config.toml
num_hidden_layers = 10
hidden_size = 128
num_attention_heads = 3
num_key_value_heads = 3
head_dim = 32
intermediate_size = 320
vocab_size = 615
hidden_act = "swiglu"
norm = "rmsnorm"
norm_place = "pre"
norm_eps = 1e-06
positions = "rope"
rope_theta = 10000.0
rope_fraction = 1.0
qk_norm = false
attn_scale = 0.177
bias = "none"
tie_word_embeddings = false
parallel_block = false
init = "normal"
init_std_qkv = 0.0442
init_std_o = 0.0099
init_std_up = 0.0442
init_std_down = 0.0099
optimizer = "adamw"
learning_rate = 0.00236
beta1 = 0.9
beta2 = 0.99
weight_decay = 0.051
lr_head = 0.00562
max_grad_norm = 0.5
warmup_steps = 358
schedule = "wsd"
decay_fraction = 0.72
decay_shape = "linear"
final_lr_fraction = 0.02
batch_tokens = 16384
max_seq_len = 1024
doc_mask = true
train_tokens = 120800000
max_steps = 7374
dataset = "wikipedia_en"
Each number is 500 + 25 x the weight over its row's rms, rounded and kept within 0 to 999. Layers, rows and columns count from 0. Numbers have three digits each. The size before them is the row's rms in percent of the matrix's.

# gate: layer 4 MLP gate, 320x128, rms 0.125, rows 238-268, columns 64-127
# up: layer 4 MLP up, 320x128, rms 0.114, rows 238-268, columns 64-127
# down: layer 4 MLP down (transposed), 320x128, rms 0.11, rows 238-268, columns 64-127
gate238 100:491523493523478528519527481523493485483482485510575527513527499481494489518505500506502485493487535530519518478551520518517523529535487536477460472468459536498520438529501551504520491466465496
up238 094:508496468516525498500518480473495484485481518481547538533494528534489525485508487479529498512492539502525483441520536511521523493508472475489494492498533473506508529530485517495500481436512469
down238 096:496494542503485500508516557531482497511458478476484503495480512477507494524518465516455525476455494476461509509495515501487491482535513508502512534529551483489491485470496420463479534533506483
gate239 100:504505485511520496494542438506492487496524464477429477480522515484481512494463509476478523494521481479530503531479563416509476461509459503471504489509512484480502490521504492521513495490546495
up239 098:499486455450487494498489472485507538513494479494462513515493529472504539474485519517496481478461555542504482519538500523473510514508493523524501488467515514522521460475490514499502495543483506
down239 098:518503505543538493491466480465517490477519476510464491525480523503524474487487524458495527509480541457512523507475544468503502495515483488507516540524503477496498527485481475527486473496515541
gate240 097:526506503464496514542502471502550484502523494477464492524480496494500510530472526536466515536476513462512444456512492474498520528510508476497487519506518528474469520499539529480491448525508499
up240 093:515476508510460540502511484495490524509503520536530537480469567558528528474464481497489483530520451468483520461488503496478535499470494506513498525507543489513578506517513516495499457483517499
down240 093:479542494480534512448508524540444483505472474462493520491534475488502464471517495485512519489510512499511521539552491473477482473466499491501490479518514522488498502504517475483491507525557471
gate241 109:519459475492527543513485497487536501489523468501509495546485560524464471507456534521503519514538513476503471455522479493487546517503489505522491499526548488496522461503502556466471505515498507
up241 107:478549551484525454509495487506506501434487504476525535519497513492516461480493499490484521488493519462512492500500514509487492511506485501418516513512493535547502480516522479487540443501499469
down241 106:528531512485476490524448511527499473528503564474508454483463522538517463518459495532526495536444504503481526530506539497517478494502475477493499474466514558533503499485450450484497544491523503
gate242 108:500433510525495520532518465518495452426460472530510494543496502497524461503501502490485505494495486517502493467522559506486475531534509491521509487517486497486496481544500525484470502475515522
up242 100:499492470496507483486503465490457483494514533458512470483527524505521547514500476498477504483505475423523515447488501521509524453502476474521498507510538499474527524530493480533492478508511556
down242 101:511521524454503489497513543509465443503501508455498489502538491524494483505559494488479530503506522501507508470482519503507529502529473501491527539527479491487467519511486470475494552491538548
gate243 099:527485490480532494445502473533505509529518478503464460542530456507499475517512502533513506535499464511470523468493500506500510543503522480429498460508443513515500482494485517512507504485542476
up243 099:483529521475487471452512513519463439503503492444523494460543428504473500488522506486497520470449494532489496511496485536529491505485507501505467531484482494493510504525470492488502477435447476
down243 102:480558464517498448504500494477507522525468519484490508516505463518482533493485504476454492483465477461524514540482480502495530532511495508527493491530506500467473547512487453523540558502497524
gate244 100:524491539462535518513535523539500508478480484557519492485517457558526469467531512491477528464479493513493524493464499511502463488520505522510534492528536461481512507482468476496498511480495505
up244 097:500506509488525467475471523495460488524539454461506495532522482464514525489515535523488511521482458472521491499515465501530483500459492537471513484497512511455528512493455516490482479525541481
down244 097:537472507475490503513492541475535480526475480519494541482429514512455547502514496496503519535487469515485516500471483525500452542494511518527497487561504525484490507516510485517523442510480502
gate245 103:484477478509497470491486482556524524474494489543461532503521468488507510501519532492487525509494491531534471511507530541513450490524460496467498481487535502475458505450482514532481503502504513
up245 101:520506527499478435546551490526479451504514521526507495489493523468517510485541501494474491477496482526448483504527522520478523499538503495529498494521503467454474499506484456510538468483506506
down245 104:455493478536482513499526510482493526476536503541503524493553503511500499493487484486488493433511493507496489516491494496494503499538459511548506481512516508508526527478512484511484511520500529
gate246 098:491468484515470491533533476486467474526503483493515502504512505513535490487419494493486553474542496530500514565498492475515481510503485483503507507519479437471487519543503489540496478490511548
up246 099:476510499496495481502487504523522535500493512510565493494513484496476478497531473546520464489521492506450457528485524499517540494541478439502506483511507485455502534538514532484545512522506522
down246 098:510508518545508516516487485480463520503507433516507477521495497443539488458489492502493492516503507521504473483520478498524537539498514483508458487480533545511528502447514476500492488499474518
gate247 108:470476480470474481487548464532506518514495486476504498476574508471459490450511494496503498524464546510519446478503499498515507502503423464495487438474499495515540493500457543537492528456492500
up247 104:529529514492499483460535519510488487485518535504501534503482481532502514477548545501517498487518503508511485473501525474515541480520550476528481520505521488442530503497538480502523482461484537
down247 104:523467535482525485518504531525524508531498490520536432461504469483489495510486469491481480524456492486518479472495498485513488505493447466511481483487522493478481508484458542529492471500460482
gate248 094:478508483492507503498516473509492495483519533479509465472493507534481517453474486531513512463516468539473552517515526493538488530486471528530497442518536474526478509522457536532472521484515530
up248 096:563478472491497535504538468517459509491485517525557491483505535477489494494522512504495518532455519534551463513491515514496508479490518455461505488517510535481537514458520483511481514493474511
down248 094:467488491512521483454488469538520515527497524488440481482491483506537487488503517527469539459516493488477512499510515515519451519491513539551486494503529489518498514537522507547475547534504553
gate249 095:532495540526522503475518501519506538515531495580462500524510476527500501514501540510484516529475519521525496498511508537434503526512499485503536517529477481545507494439488517539495506478486543
up249 099:490483523514547496474481476496519490491448541484514539497541459435522465529540465489535492474483465501541534500480472519503510454531506472507531504514465525546468455511505485537537513500499492
down249 099:497498455503499485505485539504529508455471491533513456490510468501531489502498495508512468476488565508553495497532485452502530499508478495487474520491498512502454480525491479529465495451496523
gate250 098:463455471508522488481553508484523503488506484471508505500500512486491508501487463515476558489501504508528488543505507459483523475536465449468502497506506495500457539515447504560483479495469517
up250 097:544499532490485479506470503548498531474565515557511507555536514546420494509471466532476452476514471498440507483483499478471530474491486481518538495485493504499528474505517492455536509496500506
down250 098:441464535457488509488510477527487527473494497500541503483509538490522457522499460536530526466436471482507500520494550501474495486504514520463519519492536503450481479489512508524503490494496501
gate251 095:499502496502551525482518501481512498461489476478518488506485501500540503516468549472525553492509525543493528545494560497503492503508478490477522502475492480460499495520477490501510503504499430
up251 090:441497521516475517518504473506530500480491529497467516486502475477519475508472465485491567555515481506500501473517477500537450526502460503497487523514534490508459530539476496475525522440543470
down251 090:475567505511509511513491515497508501487473479469460526480518530478468488537537521517486480498523500484547538502533480495523513515522466566456523498471503551555488463477477501477520515525506462
gate252 104:446479462488477487482553499519493514467505520507504496472469495511488508468491523547502523539503510494518508503523541464497473487517480485515483493485532540486484530479484473477528494455481493
up252 102:501497567543509522507506488511489527504502463523506528489524534489493460509513477487501514518505488474463456482489477499499515453521484410496459526496501466534502496549525516502497547506524502
down252 105:546480494536509508472542490504483472474508500505488523468535523526488520502524459508525538491545523499503492537547538514512457486507512472505464500461512519486420524521521545505519536511524487
gate253 098:556488498505473503496482538544514510524560479489469458498554446500501487480537490491542484510530516480460512478483540473523513503519486520519481476515506507490481487530528496514458506482566524
up253 098:508496559437529560482506517496510497502511486508535521497499503465490441547491531512557479508488485517457479495484469485533492475475506492465490467522473491518468494510483462470508480486527477
down253 101:478500488527487517499459506558530504503500581514526467510470485555482510477503516488473520538505487484515491527537541557483522505478499478515501465511483502519518524472477466489514498536492492
gate254 101:482506474448471496490512509522494510496473537536472478504515472473509512512553500480500550520503470521518516536504471461503491560524451509472485478487496530514482482503503519545445521539457492
up254 103:507498510490512554478510495535511511444542531468499548536532501477474499522493493527458501520521521529502470517497481479519478457483490541472513508483476516527498502469532500502487526497447482
down254 105:514527519496510529503511480502552468451491492538504515498539518519502490475493501473514479495513521496495462480491469463525497517430466485513459463526497491508446475483483539506481477485484513
gate255 099:529490469512500524526521475529520536490479495509514466507487515513520489496500524502453550465521463499506479508469463522515514516482518530560467447472501477517521485509505502505469542513533522
up255 101:473500523505491463501489486478505525500499501489458473478516459489493470526489488483444510475500499546515499492523466523492492480496523500471486510455485514510489459493478499488471509528536440
down255 100:497510538510454486515499521488510514515472524500451503495502484485466505480486498490506496478488441488511471495457485489457487510520542497485486488516472523490488510533514541533512495513437501
gate256 094:503483502494530519524499491475494485479504494492523531511541493490498494549449496471490506474456524527538468504518445517509550480507487516478531463513534520522518498460509508530470456475490473
up256 090:500499496486517515506521507506474456465488479494488543493522522483485518453445521468535509491510534502486464445504496504552503527525518537467499470523542488533522504530502560475506486477522515
down256 094:449498512490486476498454506461526485570498517499485550487515524530513481572514517509485530519539473475488506528457526519490473507524446489499516527529499458478497507529494478514507531554504507
gate257 100:500500524504544525485475475473515437467486525487490500505553509478496483493515525519499522555500539501556483536503567502518469524529487543481506488488471492487517489554483524504485462469488499
up257 096:506499472510487457461525481514509453508485507508514519501502506514462493541538482471530495533497487516523510503497549534526523511536486486524493519542518468499493537444535515510473487485517474
down257 093:519504511459538521537507486456499493496460524536471532524501486477521519511478547512492498452510493484534474516493439516491467532487503449494501466486498515528498493470510465454503480531504474
gate258 103:539467531529473469517554532532519544493523489505480475528531514507502481500492528515498519513523505474508466494475494527493512491479431460501505496511528456505543519484467473472493514476488507
up258 096:492500541503549541522507495481490482559525492501470488545528505533567491508504552489470504507485546479500527492498495544529509541505480487502528479518531516480485537481497470502496512500519493
down258 098:459554446501461508509508486470467478500491518491524543508510493501496464482457485448507509491483489480523476512558476493550482538536529498504511497499493517465499461454508495480458522517478490
gate259 100:522460492493512526504500492557505511480486489466489520488557520546465503461501511491508544476489519495457466451484522462479526479515510509521498502482482522469519517483488541488496525521511466
up259 103:519511508468544498502528496512477503510493495500470496521501509444540506507477541473501514507483499508518509515478513489493528475493485507513508498514535502468519516514497461457531494481506561
down259 101:533519493513549551485513494503478532516517487508547524496519511491491513480502531476459497545490493520525467437504486512567508491457527490518543450501469506494520495458523471478457470512524513
gate260 106:517515496518513466476487475533522516484513496503470489494545548501562481453512534492468504537498490467496486484512528480480516476522484523483479447505511521499525563507524490497475496474571469
up260 105:512519498492528484547507511532459537517485477504480490497519480486483484500500523487449507507519466484458468524496472489465461507456478499510534531491494504535544528503500443475538458510534452
down260 104:468477502483514485468499534527523482489522514512463465472504459514508486530487478507470474478546506502532491467468505521476496566431449508530514480501509495527506525524459515494514509501466452
gate261 097:507456457497508489499533490523536522508534498542502517521499500577481526529447505524473503499533509513494521508501538457507480506503462472514454520523518473498518478465441520478506499483470508
up261 109:539513493480535474499503498480539509490489507491493492529477534516516525544475486449490484555479512468509485525469546518513510510480481499476462491483521521531543551501490490530523531477518494
down261 110:501509512482468518471470534476497488519515581522480527504489510531530485509491489525518496506515479498494517512498501554475484483496442484533488501531509534521501519548555487497503510512506496
gate262 097:539444500472484491498529483525547532517476532520494488470542474464501482531488489494528537509513532481504448452511513494502475494506468479475491455536475476482495516496514513507497533514501547
up262 099:492485482505477529526498501449493477495513496498483463520538458473462529479508527464544499497517495492491485504499485515535478534497489520505475507487499486530475469512505535485517499519480464
down262 102:554480463501462484480486503562470490497499477477495484497497518504525496517483424491484491462542497495433515473531511482500489495519500499480532475471455529488531488520432475480502542518522478
gate263 100:504443471495497497490539500524495511489471516509479528488502505544541477507486486527521553491473486478502510521452465521511470499475497498490502517494522483503502531508504492549522485469506522
up263 097:511467540473504488552515485526472518490526492487547497528468504511446498494536528482502486521484510477485479477485549521482519518537522526489497490486528517516520484504523525432479498456519472
down263 101:512474479527492496441499486536536540483486499521494505491528497542502495512500495547549529468481502494488514517500532489518496503518527531522527508507493479497515558466547479519497515499523522
gate264 087:499521505518479494521537505490524545530521468463523474480476493530503515482503502496489523486521438452493465489514509438474507512508440503504483511490496499505512545510543483547535471518556470
up264 091:481504490519499534471489482507501485546582524516520521473485546537468513488508509518521540512488493508504502505488489462463464516468468518521526541518451467482524522521466504486517492535501515
down264 093:537476476487532528539543543556488483488509440481441530515536492475486462536496509494514469489495513494492536481489457513520528497527482474486473457514511485503518519495492426514497474444460501
gate265 099:513430513498481481491506490542497514453480541540506507492531546534509485492484523535527509487550510500530494484487506484501499494505497437488480492506506500521534461462508513479519512528505503
up265 098:512498478526494478506528509536487533522546479480430448522525497516507505491522479469461495512498461492473503513472491543471485532491493516504490510513490473508507499489467530539507560501495529
down265 102:474473534493486488492527472506511497516523482505499459502497477503510493485521494529471509464566524502473478485459543496535510526504550501535466539486448508491509542475517491512478499501512476
gate266 102:513454514513500507508478495502552533494519502513512517509519506489502478497506501507497528488492465536502517514545493449525505488553505443501462477495507481480512535525505470481528534491497470
up266 104:543482526507516527550485473499523515511513545495480454549480482501469509528448501505500527501526513487487481512543487532482487526518508472484471485541445445524480481547494483529530552506499533
down266 102:539466535491427442506531512487515523471489477498503480484522486465512495470534438463458474485553487495539510481501473464498490503498520518522505513549482516526479528474527507483452509516502512
gate267 105:547533511490529504455497470534473518464506489498513487473494485536527480514474515521508481492482524521536524544498474489468528493518491488460460493501445514453504475498498506527481430508442469
up267 099:555502526517517497463516511474473489484487459534515544565475539514508512489504446508523471507508500470508455475497486532480497511509486487453452546545463499512520496497492523473501504503494530
down267 099:461569490479531471515503501496492514543504528492510504436532493515523449478454501506475516526461526502519538518456513510463496519507524515498494491493538481480532493487512471475517526478516463
gate268 092:517497509513527480473497494485481483500508487461492480502522497516527446496491467513462522496459502537539503502516507463448486517482478515492487510481495515479493509468506544529482461537508435
up268 092:501481502501550462531515478501501511498476505513491529493454496556535508492481506553515511480517506533476555506516495486509507443548526533476483474479493483479541483493478481470521488526510470
down268 094:525541465526559507464487496527519540475485532449487471502477502523496457474501506513496518489524528516513479495533515475537483501524511472507484459476496507467521494517491494479460489520546499